Part of a small language model's weights: 9 layers.
Each number is 128 + 32 x the weight over its row's rms, rounded and kept within 0 to 255. Layers, rows and columns count from 0. Numbers have three digits each. The size before them is the row's rms in percent of the matrix's.

# layer 4 MLP up, 256x96, rms 0.113, rows 112-184, columns 0-95
103:141060101115135105104042157115116134142148097100196110098136122126141113149133127128106129095103081123132179158109108153134125184145159076097142101120101163128101128133110139146137157174153129136063064125133138162109197174134171157134147180163139109108149176134089062201160111138080167064
093:059191134125162088126122149121181126147136129142116158110102130133101121137092160129157142090104125116118149113044098134141145133199165146043116096068097183109103197152101120130099131125148110105072158203110171141066135120132119134103117091097154169111105129157142086136122144134199175150
090:173108120156114149125140103181129122160105183109075105193114093133077135170147110110039095136084110134102137118163079142126113123058124161102182108110120114183152091109103145101121118133133131137062158102084130103120165151096113117092096136173172120156055080184111171148123139125162120187
104:133102119162081125067135123087093070121121166120144121094098077086065068109150135151141101123150144084085109146189166202140076133173104178126069136105144066119109119092165108142093126119108129119156113127180179093133156133103116181170162181140175115103137158124095138152100119140106140075
088:150134082129129067114187123140102155118133153102091103152139164167127108148143173181171120140145129176185178097133130100099092112114142162147104081121118138130195176157132147119125068139120097110087132092182109114096158121125229081150117079151151106137077160077177146082122117143151064125
098:116158137066120111116086160147179135176156173118121098142128128180149115120095101108105137103093144154120101136088108101080168121090147191162172071147092142133177093170147204161069147120160089154130138075177153189187141126116089098113129192152118120136144115163137065121126138082101124103
108:121165157152076089090110165087096135151045070115110112085143105058092113115156126123128168119160151102188142123171193107108167148095119157118104090131111083154132133154101129089062175132075127094128122117135122090123144115152144152101095144127070171138137161185088078112122181140104176157
098:129171121137100208062123119197140092089083143102095084135117128109149119119187134156130120136073120157093102119097164154130130112172148135092145126117133107058128157094140130122163095111104116130121164099132168197095155151166123066213158120125172167121095121165166064129079179122134109127
089:142143135097177113113135121105103089140075152137111159191137160139140100141119155060097139182167162139114119117130160116173147166107187079078188111094129087161141137133090144089140126126141127129057093155158141179140170164189204084111170070081133156123147159126147187146116136091113124162
090:146120111087171125200130184063127210160163152111104137194121119109081142150101159151156106140168105139152137143165093126127092083159183134135092112139152152126097153177113148102144132172099102120087130090120133079159142161120160073066116124052136142142135141140162131122099176072068152150
104:155160136134127135165163181136072169141169144125117147156160130098134116103130143139177110102080091194167164161110099068159069163131147126149073132115110136122090103141110111125065092084053067127181129170101065131121109125083080171095124145087081124137149117130156141151132162100065138154
102:190141081138108100136127118090108127079114117159113133113138168137071133128151105141094117174127084087094125157165089112101220133152127105170122127124123107209094121142140119117105144089119102110138137071095191162098145123156112083198107050165188116081144125102139125161152085106141186157
085:145164150096145105129104100141124144062134146138110125106139085159134132123096126165150152103124109139140185120098110129171140109150152186113123173155110121136195166159105083062115111186098237147113078117122131178083092174076119142150069164074170164119162090114092132100085144094142129114
109:178161133113154083117107094104160102108134112133137137148090177154136137117152159135093189093126088111089061124171148101132186074163108173151213101118175124114144070161184077102145150129140164105082152186153178139111176129126158122145097179168117176162080106136110113101127133096160117143
097:151164090151150134125162163139124119127102121074072098148147098132159185093128077114095148146092176124166113160111140104175154139179231111051099100112171125092143115125201125136129148148150137169108093136128136164151115124166144142110153132156087109189134170138071091088157152125077147077
115:147155089166137091098126179088111058124065103141114168179121219127108097096177110088082091157111136092165115134167115167109131133164108141081078114142087118137153110151101180140120162151174136132089152086138106169117128104098102173134187185104095095130176134161091106171145172130115123128
097:146102053114098200159112144123174148181175089114125114119103109134151069118125093128112152141077133167095172075111125121110137079101098189136058060200155125115048124129167170133101126093133136132139131130155136147137160134179101100149085140076097147157099154132116106123175117116152169116
100:172142158148107166091083150137132139108200142145138155104148131131072164072115104126143163140083070172186110149137162142129102066132086118098117106064110114093072153176139111147148118058066117163154188191129141138109090102129110093093183186129135123137075113105143160151103135143135135145
094:134128145182068142107152125086116091087121106155109143121153092148097152188116121092122103086126165131106134118077129091120148159099117162195153132115133116125078153142111118077134127097133024146089083088120118133139158121164125093105184155097123157118206093198173136089101171091108106179
121:140162102074090078094171137164142112102186108120127113118043127140149106091093091075136121155066164106089146117063063053126131126156169129087145110134148106169157076156122143125129097121098147147189115187099138168163119153138121105125123156180108114072151155169129130124105151070113133143
094:095125152132093126126130090075159138118142166069107151163100127123109161124122128113131126176101096089115107122124147162167142099136130186130106131179116104079134119122121145154086092131136118163124128125149130118122038032156240171151149087159074167078107102150139200108140145147172150108
103:195121078038130116156092150073133096143138183092103124138087186141151092149081105127152162174151166109172151096121154125160089162103121100128103147139157175166128169113144148122137133124086138156119131138098116152108104123132051091113149110200135167081124089175143083162061116129152165102
101:134148136103105136102143155116129126055160109149084076180129079169132163146109084103164109193182103168126177132085091095190133095145133108155117175142104142134097128147125154124153156114106111131129172118091097097156044160086145094141081146081058120147173145082077150084096155105143118147
104:136128147133109102174094093176119141089112183156152116162156150088124120127187154106065081085076070137163099118105126130120144098109124123128096088174072109174153092059150130132122188087077157153167106076076120136139154139090173143102152088108127168143110074132144138135080131061153119154
097:136156082156115109125180123113102114038120129046115181096082099135142097153143130168153044131140106084125164132182186101112098161121132083112097142119099146159160144123084137132140085101169124117142137144151127148112122098173180141137124101179145142163098126104161115143101234160128084133
095:099120125178146099104136138116124077076129177106078122107113045125150125159160180126120146132124071126157114193120148118125201088048097142098140158139134137085128093097119116111117168173161168131088104171154085217108137131089099129094147142059163091164112100131113149123136112139091131156
108:154110091120151107211122143094172142163159223116139177104093179164074202134142141101141108176143147086130094140096102139102129139159114144117131128123113153179105137093058138110158159117129155196129173061129128150147150126116076142131139155170088142136121124168120132058141091125174110104
095:113079072064151169179167107112140129105116147104098099139128097148123161116157157078150077109162162140112159120135167080126088113133164079137156116093081133179190142103119098098127133093216114115134133164133150168140192144105086137120130119095146164074104148176179124126136102085207144120
102:139149126123157079146159130100081099093108176115099128101110090158185124088126044131089079190165127165108115173110060140160160150102188184087139134126153151170169140095144084094076167104134125062155147115143107164116132144111157126135099183165122172118128162137141100153202143124113136126
106:127180101084038085113123152099148104117087081098121103104167102119122094113078106148144136111114098127136113149081182134156185114093153150078139137133180089141192088095120115115103078159161191152129119100118118089151150119166142115087110188131119134108160159139158129161080205159182148155
101:067184111095139124218121133072097103144108113078139132113144114134168154159116131120101107153065045180107122100134088139099171144098156122145181179154090115123186168117158148196105134128120094103152093127125110051094100102087086116120098163111179143095104107163142119117150141102122144122
092:117143123161169109100172172211143151184132163120135042120045111107138098172197127146111099101071113146109107119114145100097140153137151106130168087156137154118154183101142159166090142132111084131083130093143165142094100155108140157147151151194080155092186138142139084137134094136080137122
107:143147132104138121136071121156093112159148090114162122147171127157132095118159173091076144134119130196206133136063120110030155139106083105150131107164147123143107160149074172113092125134110106170144182110207108165113156185165089148153137134126148066111118132141135090100099104109158112182
106:121110166132088122173122126100146132142121128102139160099116131155136196078129126119141107135105126071126126112111116143195133087153100127097202157149103102171126144067107030115096089103121150129192131147107163109174145074087096135101140122106150148112131164127067091099193170156215126112
100:151156156104109171154116174128120128151075147067107119098109056156183136179132166130104079096102103057046128096173149107152113159115123102107097199129138098104189098111157121169151117104169079156144141136175149109100151108167111128138094166150111097156133071144069162131126157105133153152
098:119162127161077134210141136144165107076100149134125167125076129233136129136114112072137178146125147122098166122074185158204087152116132131091125195138112065130152133140160177132148145112142093166167102116130170091150169140142105101127110105126155110153126155099160134149137123122101210130
098:087175162130165137124119101120120226113110126143204061128153134102173095142093155083130133114142111146188111106136104083139140094123110063111181168132127141137097131180127130130190116196090148126123099132151111199148138109091152142134193116136124077109163137123120146151109141211095113138
101:085139130163164161123130114160129119109138097062107166118134106148075214144081154101063125138118150179195129128186125089113137179122089152098157141057071129138106132203123142115142120082115153148159143093092149123181083103119189134135122106123121112139096088114146171143119189106124100088
092:092122138139128127109134150176116111161186119166080095114127159123123145103097141101225124083110120176113151142122111081112121096188136117119135082129096048128138138176159087107087089131027124156096082148148130141066183090113175154138162127105101170120129050153140116127132121131133106117
095:149155063112115100051190136104128148076166067151103124117193136094137147181163096140114079158100072145140112152127151171088142140166144061138104131096137193120183134109120118113113105143157139142152160107065178147139129184134124145135100106089091091162112133129126177143156186110110077128
103:154104068138126077128105099078145160092165096109121109122127128092134113165137096152118101161033085092133139152122127136146116191139113077142153116157152081172191144171096163167112148113104167133182162123072149157170149137145082059080121088094120169146186145140109099183160119139110137127
097:173166163150169184122135095152081170152174146099148079163127086093118156081078146096157124093095129149146109138086121110051144091175123170113103136076087091216089078118083145145153133108089142102098120146117140109089144153112148120127088152141102169097138171127058089115109162106150111139
107:156169112134077148128088125086049133160167142154130101137131139162079151148158094163128142126193153136113164148111132115102129157167102064108129159126127126165082155137085087145146111161148148151092101142145162137127120083137113099088143177155125095101111089107123148035090089080236118097
103:148142081205082079143091139098112105111174123138128167098125133085103107133144154067175105079046121134125091161115126118067123113183069130140142170123121091115130159155109099157144108093077148169165109070106152081143145142102061146116130104054138146132167110123147141152172109095117175113
084:168056122075107148123137090194069104130109157114140145064163126121150136134133156098148060148072093137144170170152145058140106102170076173183153081161142175158152103128126170106147099131123118150102145126140171124058114136093175134159131139147192114139132079088142164149142167137110119113
097:139130123135149154162134153134129114138112119120143111089119108024118111058164152076093136084150154185132146117139187111113144151116191092120114121129095154083069144168138159134113117091083068125115058178130160172176140128117087122157170167168080150111105097165129090105139113138104132203
101:128124110134089079152165140138128144096102088113159075134116103171083144167083187114198060095106096164148132121115102148101090144115136125093169175117122124150143136122141109150105123094170120148115144106160167118157134067160112064077128122147173078141134164132084154159166054176216121136
107:111153195122148083122162117116149142151102119167114129166191094124143076164143093124125097113132170164127099102153103103191142153086134153050080184149135107134156117124160147124053073173131125134128105115091132130165162140180133093141193050133170129080125145101130074112187134092115127118
110:146067109065132084092173096128126125152200161096105128171112137145100153148134112206091108149121162133145119089121145078150092126112138136110151130158098173135120150096108148116146125129108174078103190105099163179182113125234095207144140096137139120119072103113138133089125084145141113124
099:176105094137116158136127090123160112123159172132125241095152120187125136188130149076179099155173102154080157131139157053177133085110109089119097152157091132118090114144106134112137164102164198081152153090177153107121110169139079182091129113129127152169110141157137136134124152160147113105
109:149127151191184173102086129155134127151158106138140070130179152113064162129101134104105162153061145147106095146071107102191126149139177144149129122110110084140127123170053149165137138135135165186134179180166141122120114133132139143138076143151075117115100105100061149122183167181124084106
106:153155151140159160084166141089190132091118127143148152132121108211135094108246091119158143117121126147171096080176157131150079091173088092090146156161111127101126098162085112135150084156136111190096142136072114112059086088079082109138130095100132124115132127140138139120139140133110117084
106:095104136095124166136104180111111075115169154081131119150134051118182114087160158114147112136104144177135140142127164122122143106124077087161202151102112109108171131162131089150107126168122118213064077115212148150128170129134041139157086114091127143162099119106142143108169133121107148126
089:149144076172149157117116141074156103126104153126130132102064145119119060121130097165115118134068099134110125169168109118128142177129135222085082119128104100126088150122105097154081089077085151171078102143098133131129155123183158197077078099133140145147095148183123145057151144115166118138
100:111143190109091153094144142151059086108152124085177098078108088064162105156108149102147101084135090144123161095144144156142120032099073178134136135111152138122091097125181089139133073146175111163106109090121097137064160140119147136127119151132095162095150133048137134183136144108157114143
089:068162135165131126147115102125140120118180106123147092162131064133149193123121117075134071056109179153113142185140073170187128083116161203131134131156093096089084117134101121105116100086094099154136082173168197158134084092115134122180108131085163127132115118104104124144133150122124134181
125:144121118083136129078144160122137075105166146103074099164146102140140157105137093124156127150116085115152152157120147096143108092130133079151091098152086151119156092167091097162077137116217155164108055090105137156135074128083159122135158133182115086090187099081134196135157053112112120156
101:124043073105158158136132062110166169143116098111123153140138078129135077124063116136064118155081124062147152027124145106139122089148115140144130079133145141139118171153111118161118070154098131110143131121137130151100147110079105090158120113071126092158149137136077088108130122143090165202
091:138054195117138106113139191126156094116177100109118127126090166160122123135081098105095096165118051094134196098189121132136160098119089053154117090165115140094159149090139099093142135150096155116086176142132108178118093185067130164156119129115120149123159121072099147153167141157150117111
105:207165114149147181122161109068173151155139137090142113087132072105094099145188160111132126147154165131119103121120145079093102134096124143149116150103091157196096179185116143159105146184099122100156156170126081133177139148151076138130149160128104172063119163142063118093119176088131152152
109:147139115125109111143146144155151103090144165054083138168108107086126101136169188100132124165191081106109079090106131129129150166122163135117137181142105087103130142173114053098159104155132113138120133107115115128147188117149145249103166097096105164102192063146142122095115128134156122099
089:104119145125093148123140100092133100093142164134140117185074154153126100151109139126130176141094104179178103140070062135128120138193102100053130111092175068126169132176091102108136164095104124111128104094111100102137086121148109162143081150119147081087147152131054089083134182199138149098
096:162149127146090109129167096117129120146134138133176109163125122197116145123134111085179137136103082077121127163128070081167154126106136124083145094150098067133152100114129079182193138115133158154092097171056150147109146152189128096068148120187090119131124108130104154203172174120173138084
101:089123179107116072135103126127103175140184105125143161117199133106038176124082076170088148099109143158130130111075128101099096127111146091158128136199172072187140180090131166137065109112113113111163156122129092089130172148105115130105129172133160104128106147179137119084153144124078110118
084:178155134107173121153192163135178074159166087139101153145084058087130109121132158128148137130113185047127166125164115136111087168140179131149154070126108119177130166168135103158080131157087142162112107143123111086175129111115169092148183131144161170116120166135129143138133074120138091203
091:126084138118106121131105125069184157160124102187142123113138099143112179165132114060136136134150128111130133170071181177152126065133153117152077142099132144169126130138162111073142127084104129161138034124102160159053133110145173138095131126172122144068091120085158135175144089066142133170
098:104142145076109121136078125158152175114145171090169184067139129138115140157094115174179124136128084175130117093156138157169127082143163099100129138124199122155122110118101129081121130206099115113158128129077123155162149140084101162056120177050151108159081100176135163090112176139162135121
104:174115134150074118157180114111152123119149106056087119111134121147056226148147072072115095162119127097133094138092154150125093140137131064165129221098118196126104130104084113134079150126130115055117141089158115089130144130103103167105108134166155094118108157127119126142121141111169167123
103:152178037122046115091164098120153106105144100177116095157118126094150133139143092105148198149121071173112132110093104096192170083128114075138140126134150138113139120059198079126116104161129123151097143118100156113137116082208128121151124114110155088173144098164113108110127143116175159128
092:111182126130131129085118132138092153111136128134128120109120176135142096168112168159155122139089183114159167073119155183159145092174131144122163129138119138163101201127113114159098148126147134137083149147033138115035158143130172177185064164086150171109119160135145163137081147110101097188
096:136211113109105183172193115127112112091197158167103091111129124086128133119130195062163079148120128176135046172148089151123146091128148135152144142183111108104136085133150120106129139130123170194174089147072133123173129147153137134128150115130126097138072139131155109076152195139114119123
107:141111113084172138119144167108057164118163074107126153104106114155111144099131150210137112131136111131161146083097117119137142146111119086113144172136130118212094134042110108121122106158140100181059065123140201133144115059071090126128091119147082118143085112134171134099123144115167123087
102:078123048095170113138087124166118186068140136158115137129184060123098145179127138164102145110093179110144060120166135084168102114172135166106108164140147111126133185106109142141109129123183072123210092063092151129092145114153133083140174135114129118121146105118085091098104104111131112130
# layer 4 MLP down (transposed), 256x96, rms 0.116, rows 112-183, columns 0-95
113:096159193119132091104088113149109159110098116113087163107120136144057108072090117133142104255117121196125120072113154108099078145145113116140121140113141168107146158127172099151157094090104073131173177098087119093102093088116101114113102097147173140119121101126130154083155107181147127136
094:150087153133136146098101102125154098151116128082163103147148049163131135085157155140144218195137136142105188113125138167070132107038144149153134099083141128108147113123087104154147111138163151104185155127154179136126151177135091135107127135104169089127138112071168118161125094210156161143
099:164173106083180104089191154170089120220147127141157130133153137158111113135092060159128151068088098088139189101161110137188134147153081119142109129138092080184184178119102148078125125113150090124103092150094109168131131106118105152137091181116151125145126119121100158131170114184133162122
105:171130090091163122205123100102109040167149097108107153113123178131174173137082155092140128135125136133141092157155147067142181145181171097108148112135138156096111176155126102093193098128144113091067161129098117128150132132163140070092069143109148151139132169123143150084128146093169068164
095:109176157119156158171162179100155070088135129126151155065173158125092071169137022100129099152150126144088118146048098167149142161099107120108132166124134132134132122136120072117120179109096188128161153131079167097091123156119113135120139156154093115113132073145093103149137116157065158092
118:067193126134123108119134155148162120107182147083100068122094113144138089090146095149177081219119190129124138126173140166161141093125098140125092138121121117134076158156135115083069133148139068124080103137188114112146152154116147114072163130115115063121089113141149142051105161089128124152
097:159088121150121165118152130132128097141169137153133142098134155099087112159087153120133106174120067133096138133153083105092072140091145122103107078088126175154179118113170210129174064092146087129141149138148114146100162094134130095186125084106217126165145121141153158151106100146213079150
100:140164143119220100134106149130081141145128138115162173110123155168120162106107086104136123100110132082151117146140100099146132146120073073158064119089110137122149120113143158119084178185084201110126121218137121096134101075095176178066066068143158126119134121160153126118168107145143137142
111:137184154120090101115112178161113196063175153138117094111123091085136114086123126225129106143153125079147166117175100087088093152108085154184068164130154166124128074075161109127118154092121139137178139097154159123088126133077108182160153102126065138120134112100149113127171122106122141126
094:071123142101113172065097133134137082095161155121116126113163169110127118127148149060106040121133065125122169097189103156124136098108168117162108133054124134103085132120126134164184102170148168172138136089115110090088144163130107066136129134116138137141192109027133147120131132131104093147
087:108114126143160149102085044064124117190072115155114201127136174150141184092125119082132192060107083160125114112150144104162068094099123104190115102074125138163100116093108089091144115140142181131106100126133153159144120098165161082122121136092140087142173137123116159152142133129094103172
094:133111145119149084159080163132154161165167122092065113150167129157160194114087118123079135102113162132150111143140066190098142132121171138171125145116154130084109136109093135105120105137075154162218168119157133159075137118085117099158131200122112124160083180117124121082108191185167119132
097:095115117127111140101173145130169128203194126124206161145168113127153100140114164056113085098141090150070174108128157122159103155098127123112098051105158147175127073151141148118153122072130141120136051129128127090160118142162105124129153122122094109111149095154198093176163108121119196114
106:094098150191124097060154099124106127138091104154140166157115080182154191098101155037126137123079159153086176160108144197108142155103141137095135149041112120145149153111143171121111129161136121120170090097118111127148131124129121119161163113087185161160135143143113163151083127171090181087
098:104102141134123125134102130087209099141123193172161140120086187102141135163129117135108162155135089140056150136145102067132076065081100111167117101099170143170107170114156141116174118055169106077130129090151117130115182091125133108178114141125129097116133084167102117151195145145172087144
119:145107155096096116127114084146097174097108161101109103139128075124110140119123114091162143138149161118108123106101132113186134172150190155106071093187171106115182110104150125165107124177103038090168148131095160170129126079040145091166096135177160140072174123128147118169122120125083138091
109:114127105144126064113102127125119123064151090114128130134119115083173140136148134136163106118081124119165143150140110112165094194138187115133071141114075158117097139196142150126168095060106109153154181107173076108097114156088112087150148220064085110127068184125132142113124146158167135146
118:132145127112108138146071199116152162113156156096112103111107118121155132159182131140170119136134145145168122173107152115205117207154192111154120126118077147089145127115122144111147119172153074167112124133058124089123104092153132099137148074101101104129051091123183044072120097117095149150
102:121096098229141102115191143173154161125174151156180106074168099168139144050122119141092146097106177132163128143110132172152099094168196128137081102109123083125132143139123145168119133172121169126165134139128140138161132158147108185122152139137160112161131156082168123081069109127147199151
118:116148127118105145127163144125177111094176068098106132157096166123131139124103115147148103164097130150107166089114082112128175088148140126094155141079143104103109089148125104128133111152184145208096132165046178113075170151062100131127178084192101118105122145145149109126108120057188123187
094:158145137196137123103111144099096077142136183122113125123090165092074094089160168125153119103087122110116116118126076129128186149193163098163152108119162113151109129147090105129105149157166140088036119160070097114156168095145107131075160123133135140125094178170147123090151099065198082116
102:046070128183123102118175105175098132132088127065138139109138073168100171137105139117166147163096178151108145141143094116134093152112075081061116148134088157130099137097100158127113138131177113121113128084105090095079123178153166132151127110192101099151095142068099148069132169119161168134
097:129129163070153135114033101125131062166098079180095103107135150133125118191171135101139137146112087101141136135151163144144088120099081174158177140160175144133151111134092116116174123102187145080084168186144120188118137168135122122110140134166118102143162106063147175147080185134155125122
103:160130148128183155134157114091089096169108152133122142094121100148133157100091093116136074151127238112090162188169152129079159125137128149118168141127132138103105152126134112067160118116110118112168097085142124194159090154182132085068072108113112139193129158204163109155136107134103097107
096:131138124121111134138121086144117155214090106127116077090116125152185133093117163143146130161133144125144087117178172140126085123135147196099106153134151156132151077080184059094130155102110120185086197127162177125093107156106080114126189111098103140138133132135179127121122080050132191131
100:112106182144060118074135166123092117099090135153095080107083129103155129129100130131129093134172126133174175107141076127106141163226112126103129088106130138116108155136137098099099153116135197127175128065051121077127163124062073118143147144082114135172093184135139149123131093118115145079
106:124151098143210121166148125131136105060104165119125177113104146115037105158166116113115148127146107137050149152195126089144130208139121145105101102108112138166156083148141132109111117148124141094114154125086145146181148104123152127168137086162145093114134078091122170095122165198146049115
094:147126123106159118082137134166117115135144131139108084087183121075142206119148067082140151124129162104071139112123176180085119081112154190120063121140118129145130042139138137098138108071027137121166088163119182133144094129116179145124127158104164141127160121090130134130116107110081097161
103:109146111136110181146169135166101127147105099118161105198172214141128147158156135172128128102106125122191117082120161141150089127154102065142120103180113074163126115147113231171158139177155109154113126142080126124186150116132138191165158060107114135091113127140162102097100125114117165123
110:148142103126133128109053151131172166184127149089140099099136132184100121132108109138143145143101069125125199143110080124099158168118088206132140112096172137128131133146103098116140091118091096167122083191123163099192097085178100193109094092113124084076119102090167163156138087106118170123
100:118149120125146146116066156107156135114162110099152117124117089051162149080192145161164160163045085155126152167087141124117111188097163129145124167154089094135142134144153184131108087085118126102131071122162073124145105145116124119136041126142106108101135073100202102101093074121128113133
098:170129095101208161117145130098125118103174131099103105115165146102140255098149148149083091170152098169130114113114147102091123097109137069128086135100064126092103113119121139145161095157146133147159136117121109145138114126124181235121064113127163153122127132111101128092096099126103154110
120:107201136133150102122125114129124091175145189080185135126145114121146116135091150158164070150124097045129126111164112119166109130082102136153121123140112135140168142139218105121116144092076113098180139117118087117085135181102167143082160140081165088120072121124136102177171094066170130086
102:150111086147139079181127114123149077093150157105135119138150146144130141098123122176094145188160076069080174152114100093132125140138137068132097098067129126100107123190159224153112131152154132100094148135125140105178153135150176138117151079134115057144131155157048164155085111129109161162
097:164125106212103182144155135143159191108115102089141096078091137137102179145163177125115058120138149113102137166092106166106133136091187119110138168167105121116144113154141155189132088053138134131202139123111068170161098118164146164127085135121144157135112163104131129084117159071172149114
080:110119138132172149153151178157126124129121171169129062069102161065136108117093157111124058118133101141095096152156057119101119153138138154156142151159103173096154166107142052079164170082100140144135130129146086134117180129120117119115148093123140141120170150144101137075130200144176038101
103:157085172088085104162132133100208044199152141129123139064134106140106121085153122170090047159115140119107118166134122138135127169131153130112097112147121116122145161140169169112115138133136143167144179177137111092141157139191079116144143097120122162138091149192116142091124061081116169082
098:089124172092107168127126101157075159120057126128168090186133093073104152161131169125185149115145131106139148144089164108126094167153127159101057145075078105140150076047176138077156096170070058111127142167093116122153125104104120087112148160130116108144113134168127137112122088127102128100
109:089079087119137108130105106122157091075130143107111113127144112101110161127143167144138118150206143110140109211124104151161083180075150081184097110139089160088184110049104175128142127105130130127185147143178128119078149143065148103086141055132142098136082151115136104123091125135110162086
100:110119183145081132093164052134116135086200091132140082185181120047137152102167145108118104153136131121155133157127130103138124115155122127133139122056183137134080108124086146116158117146175135099174147119074157110128124117099112158124029139151062159165120174149136159152093128096105143091
102:153092172107128058115110085130153172100057170143132067212107107101171147145160135110137088156117093135108118194203126141142113113124126116145180122175136184122132184162078103127132116069137123128156082110107113137077160122129150106093133097103095144127141110171111176142158199141120124165
099:071053162153105113176098112107178056136128163157149170126098048125102160143149120137073121145126083125100128182141139120182137091077069200162190126086185140137105115134170157088098172097137135127125135156113112083162101098099149124115106077118159139103112123137124176125123115153153108136
106:133106147106070172154136158157059182128179140133125102164168106103131160142121155104162142121136129117101119139059100141076089090158155127127079116143116104118114177016161086172098128140144127099119163137163075103129148151098150098145172115120120141120098126149153115113079163081217120080
109:132073117149136127189123167159103094146213137171192153154173117095141116179158148055124129092087127131152158134109148127106201128161092107167132165156122124157062165089085070133127131119148159105185162152117159110153128104085061103112141095102112092087155141121122136156091142110130166097
090:071119141181102117076159152103105122077158102126125126189160169123085101075149146169117092080186136140121074078099153153124148180145144146126131105121122081145140154130150097190093128140146186139135180131121086112188129153145072066082144125184139125110095175083156082112123143142119083105
090:127116152091116110103103093071097145124116121120136067119159128181133144134097098199138074140136130113163094111150123107134133052136109210154119138085147198160122126122160155160105113096143184198154136158108094140112164106120142126159132108113130106134169109137057158181104078067202154126
104:102148111120165094107141128154145095133181134083165148098116135105089037152125116163078154160157107119094102139131144180163147122072140131159179104110100098065177137154115115088122174142112096129143168201144161176143094103136152127150151125189110126117123102047090077136162132197092114141
089:134092144155149146135054155108079176114115186137139096116064143084146119192162098111114151109103111119133115128074154131162073097119159129178119175083143125107099118078105125172133136181164097168113184106142102119137158171149114165163097152122087198092162139109161065156177179132111111128
113:143046139157105164124074107185202074141169160128116150105194188116131129090096205122144135108144136119123128096120158069081117173121126117223093125155113129126172118135093148127160112110151128105123122142125115146054163149162137102127139127099109182164125177134161093122169096128156117101
100:122144078125141115126154103115180165124126155152111137163097158118103159138190040069169122100143131139136099135162063114192128152093130172164121137125076158154116126136180153114113123122084104174133092123126203128142115142180120107118139124182098144167114164077119132123165144191083088206
096:104120141174073088093179134126145132108102103160123119129081098122126142108118131101173119151131060191163149105124152159137158131114153161088220129099126130162143169186160114108163164111133126183023148131156044088122128116106093158125141132078108125113094102161158136136127065154111101134
099:128114167108061050180218094125145147143126113141167140098112141129151070056150124096076119189082110137127108110155138096176109143114146146086145097117140119125162126119156129164118032119172172108141099137102084153138079150098104138095145090097152094099119127137103112180136103102181139123
132:093122139111104143146108179146127116098149168126106102143100025118121125030173154116168115173131186187130110144140144142116125122173139148112183115099124109121135082141132061097093135124134089160128097064160092080184106138158089173151155139109079152209112131149158157106147113127121128137
086:091097079140119143165107175081104109117098199133139134118077064129138093208172088086118094140093139057130093175141178104167190139166135140153115113116155121098101101110099079129083120082157151098141128143105157165101154093116124112105124121110159163091072153162109188126128113120149184106
096:105100093168186127181122145128114143132072107141091152137119128168113131122133072092109178101133157087140102103182079126088192154124186110118110152152150104109146155119092125138065163131086089126137119142117157074196073113135117123078101092154181082163126171132084180080101087148076142137
099:106099150118116136108061113140149054112138114123084102090131171092132099129093149191106104119176081053124142049140167055132125105107116089123163121124144070150139123137132133137139116120130143155102176115072149061071194145177115133149110059136143120139137129123170102135108076093130157158
112:147174087121165199154104110115086084088129125159191114132106170111154118121093128124093121069096095138093126145188048161139086103179100116147187169129152071120200099135137139086123126190140150122097133119085190140117170098141130138109136107098133071126131092147089153147158144114113081142
098:090117164148154057114154138103143183146146152120089127169085158118111212144133191112137189113120107163087139173118048134099137152126185126124156107138092098153143111093129120135043193108144152136135156112188107150192098155132111141147093160110128128102118168159094082121108145104133133073
112:152064160163129106131113140113127123175111130142154102126176082090133183132139124079113123217145135154127126151110115189127131097092118098141075161108125059128112081073117172109068150126079134177144095123106120146187075191114097148180175115123128199122121143093105116161107140141112157173
095:139163069147118143120158122148122098134162120082132163065118079101191099110154139097170112140174128153119138115101171133065111110101121100149126099103177175121165145158113156171132177116136069161073105163118084109139088103130155112126152125084150087107147154065100167069192173060157129105
133:147140138133090106130194150170117133066173167149087120117101103072154097074143206137134117158172109178134121116086137108118106110134170161159134108148118066082113130129113072058139168130067114112137113126143116111197134143090149198094151157069109200144120134121141075098143117147132134115
093:061126161141101175189177092168112059102124107212099133160140120088177129098187142141126158129140169131125090053150138132137107081153192121075125125145162178089127121172103143116152063110161126102130193138154108143157105095128099146117114125099116127090145124105142078124081132172106123151
089:153138090110140122162127123104146150117090140144131169145077209141094140125087066132089100073125105143083134107168104135090142088158133146172125127157066158148177152113186081121115156097127096144143149124134149173186097121108108151097070144130201136086083113154134178128137157061161100192
101:091160168163067101132128125103138142090114188112124129078092143051124138100182138122099199167182136142062111156136122225155092142154133153119138124157073165128124121083143105094128135142080076147120136142178150170099129170150134162170134145160096129103082095155115139089165153155104157114
085:171093083084077150156160122145155126117092056121097113103089127085162151130069161139132164180116093127107119063144167083191086103146099158113125143132118190132075069115062106106111038091152078125127096082123122125117180142129143125128129153118151117156137110160112147115115165111114179110
103:089160128172137162142162167179127153105135147087149129125095175114121101092127161117109142135184178216103151093143079104158150129128085078120153129101155081084108100151062119171138180156076112078153170094167096094208179143107099115148138130138111184175121106118132091141127138134103158127
102:110110095147089135116124130150184165087166208140120110121107149077162155165093172158153114126132086113127164201128139158158182112088102140122132158061116107121095159100157185118097115156097085077133151081116091125119145108151142135152148098108176116106139112117169037105175170167091152088
111:146059123077130141120106126111170141160099133160180151110172117083141081136123163134129099120102102043151128131140161128111087089077115209171099160109111127185123099073158161125146139117135084126156129173164140062125159103157147180143148141106146091081149118085130123145124072147053136173
098:157121183123116176114090114139134177071121178207146104129146100121171160142088121142146095074086093075185133134128061144131128132149132148093122137081135164093123174123180144110142128128090138172127154180112116146109176135081202100125118201163094163151159132114118157096146121134201116144
097:099101068096151118134136149043094094121147151142147117140138043121136111101169156152113123132146125123028154142094145172139160146065119153151095142153157160103163127072139137074090102118136132110170121178172119148151141117082110084084171065158134141154128065122117153095129128159132144068
099:110123155096122173147099138049143120158075124203076131171122193141119122068106152159137093158101119123107128092119143182090120094181089143123076187136151130174118130129138135135125160126112160191165110083155099143163162155175160115184183090152150103154152125157134155198093114116146110144
093:159120114177116162157152169160108135091108162157189095081091116139148129111166114135130222103119181099164117152081147124089142120122132096131091147120178153106086124172117115140127156145134157120118156120062110178222133108131113116097064116121099148086187142088108108166079141106071109168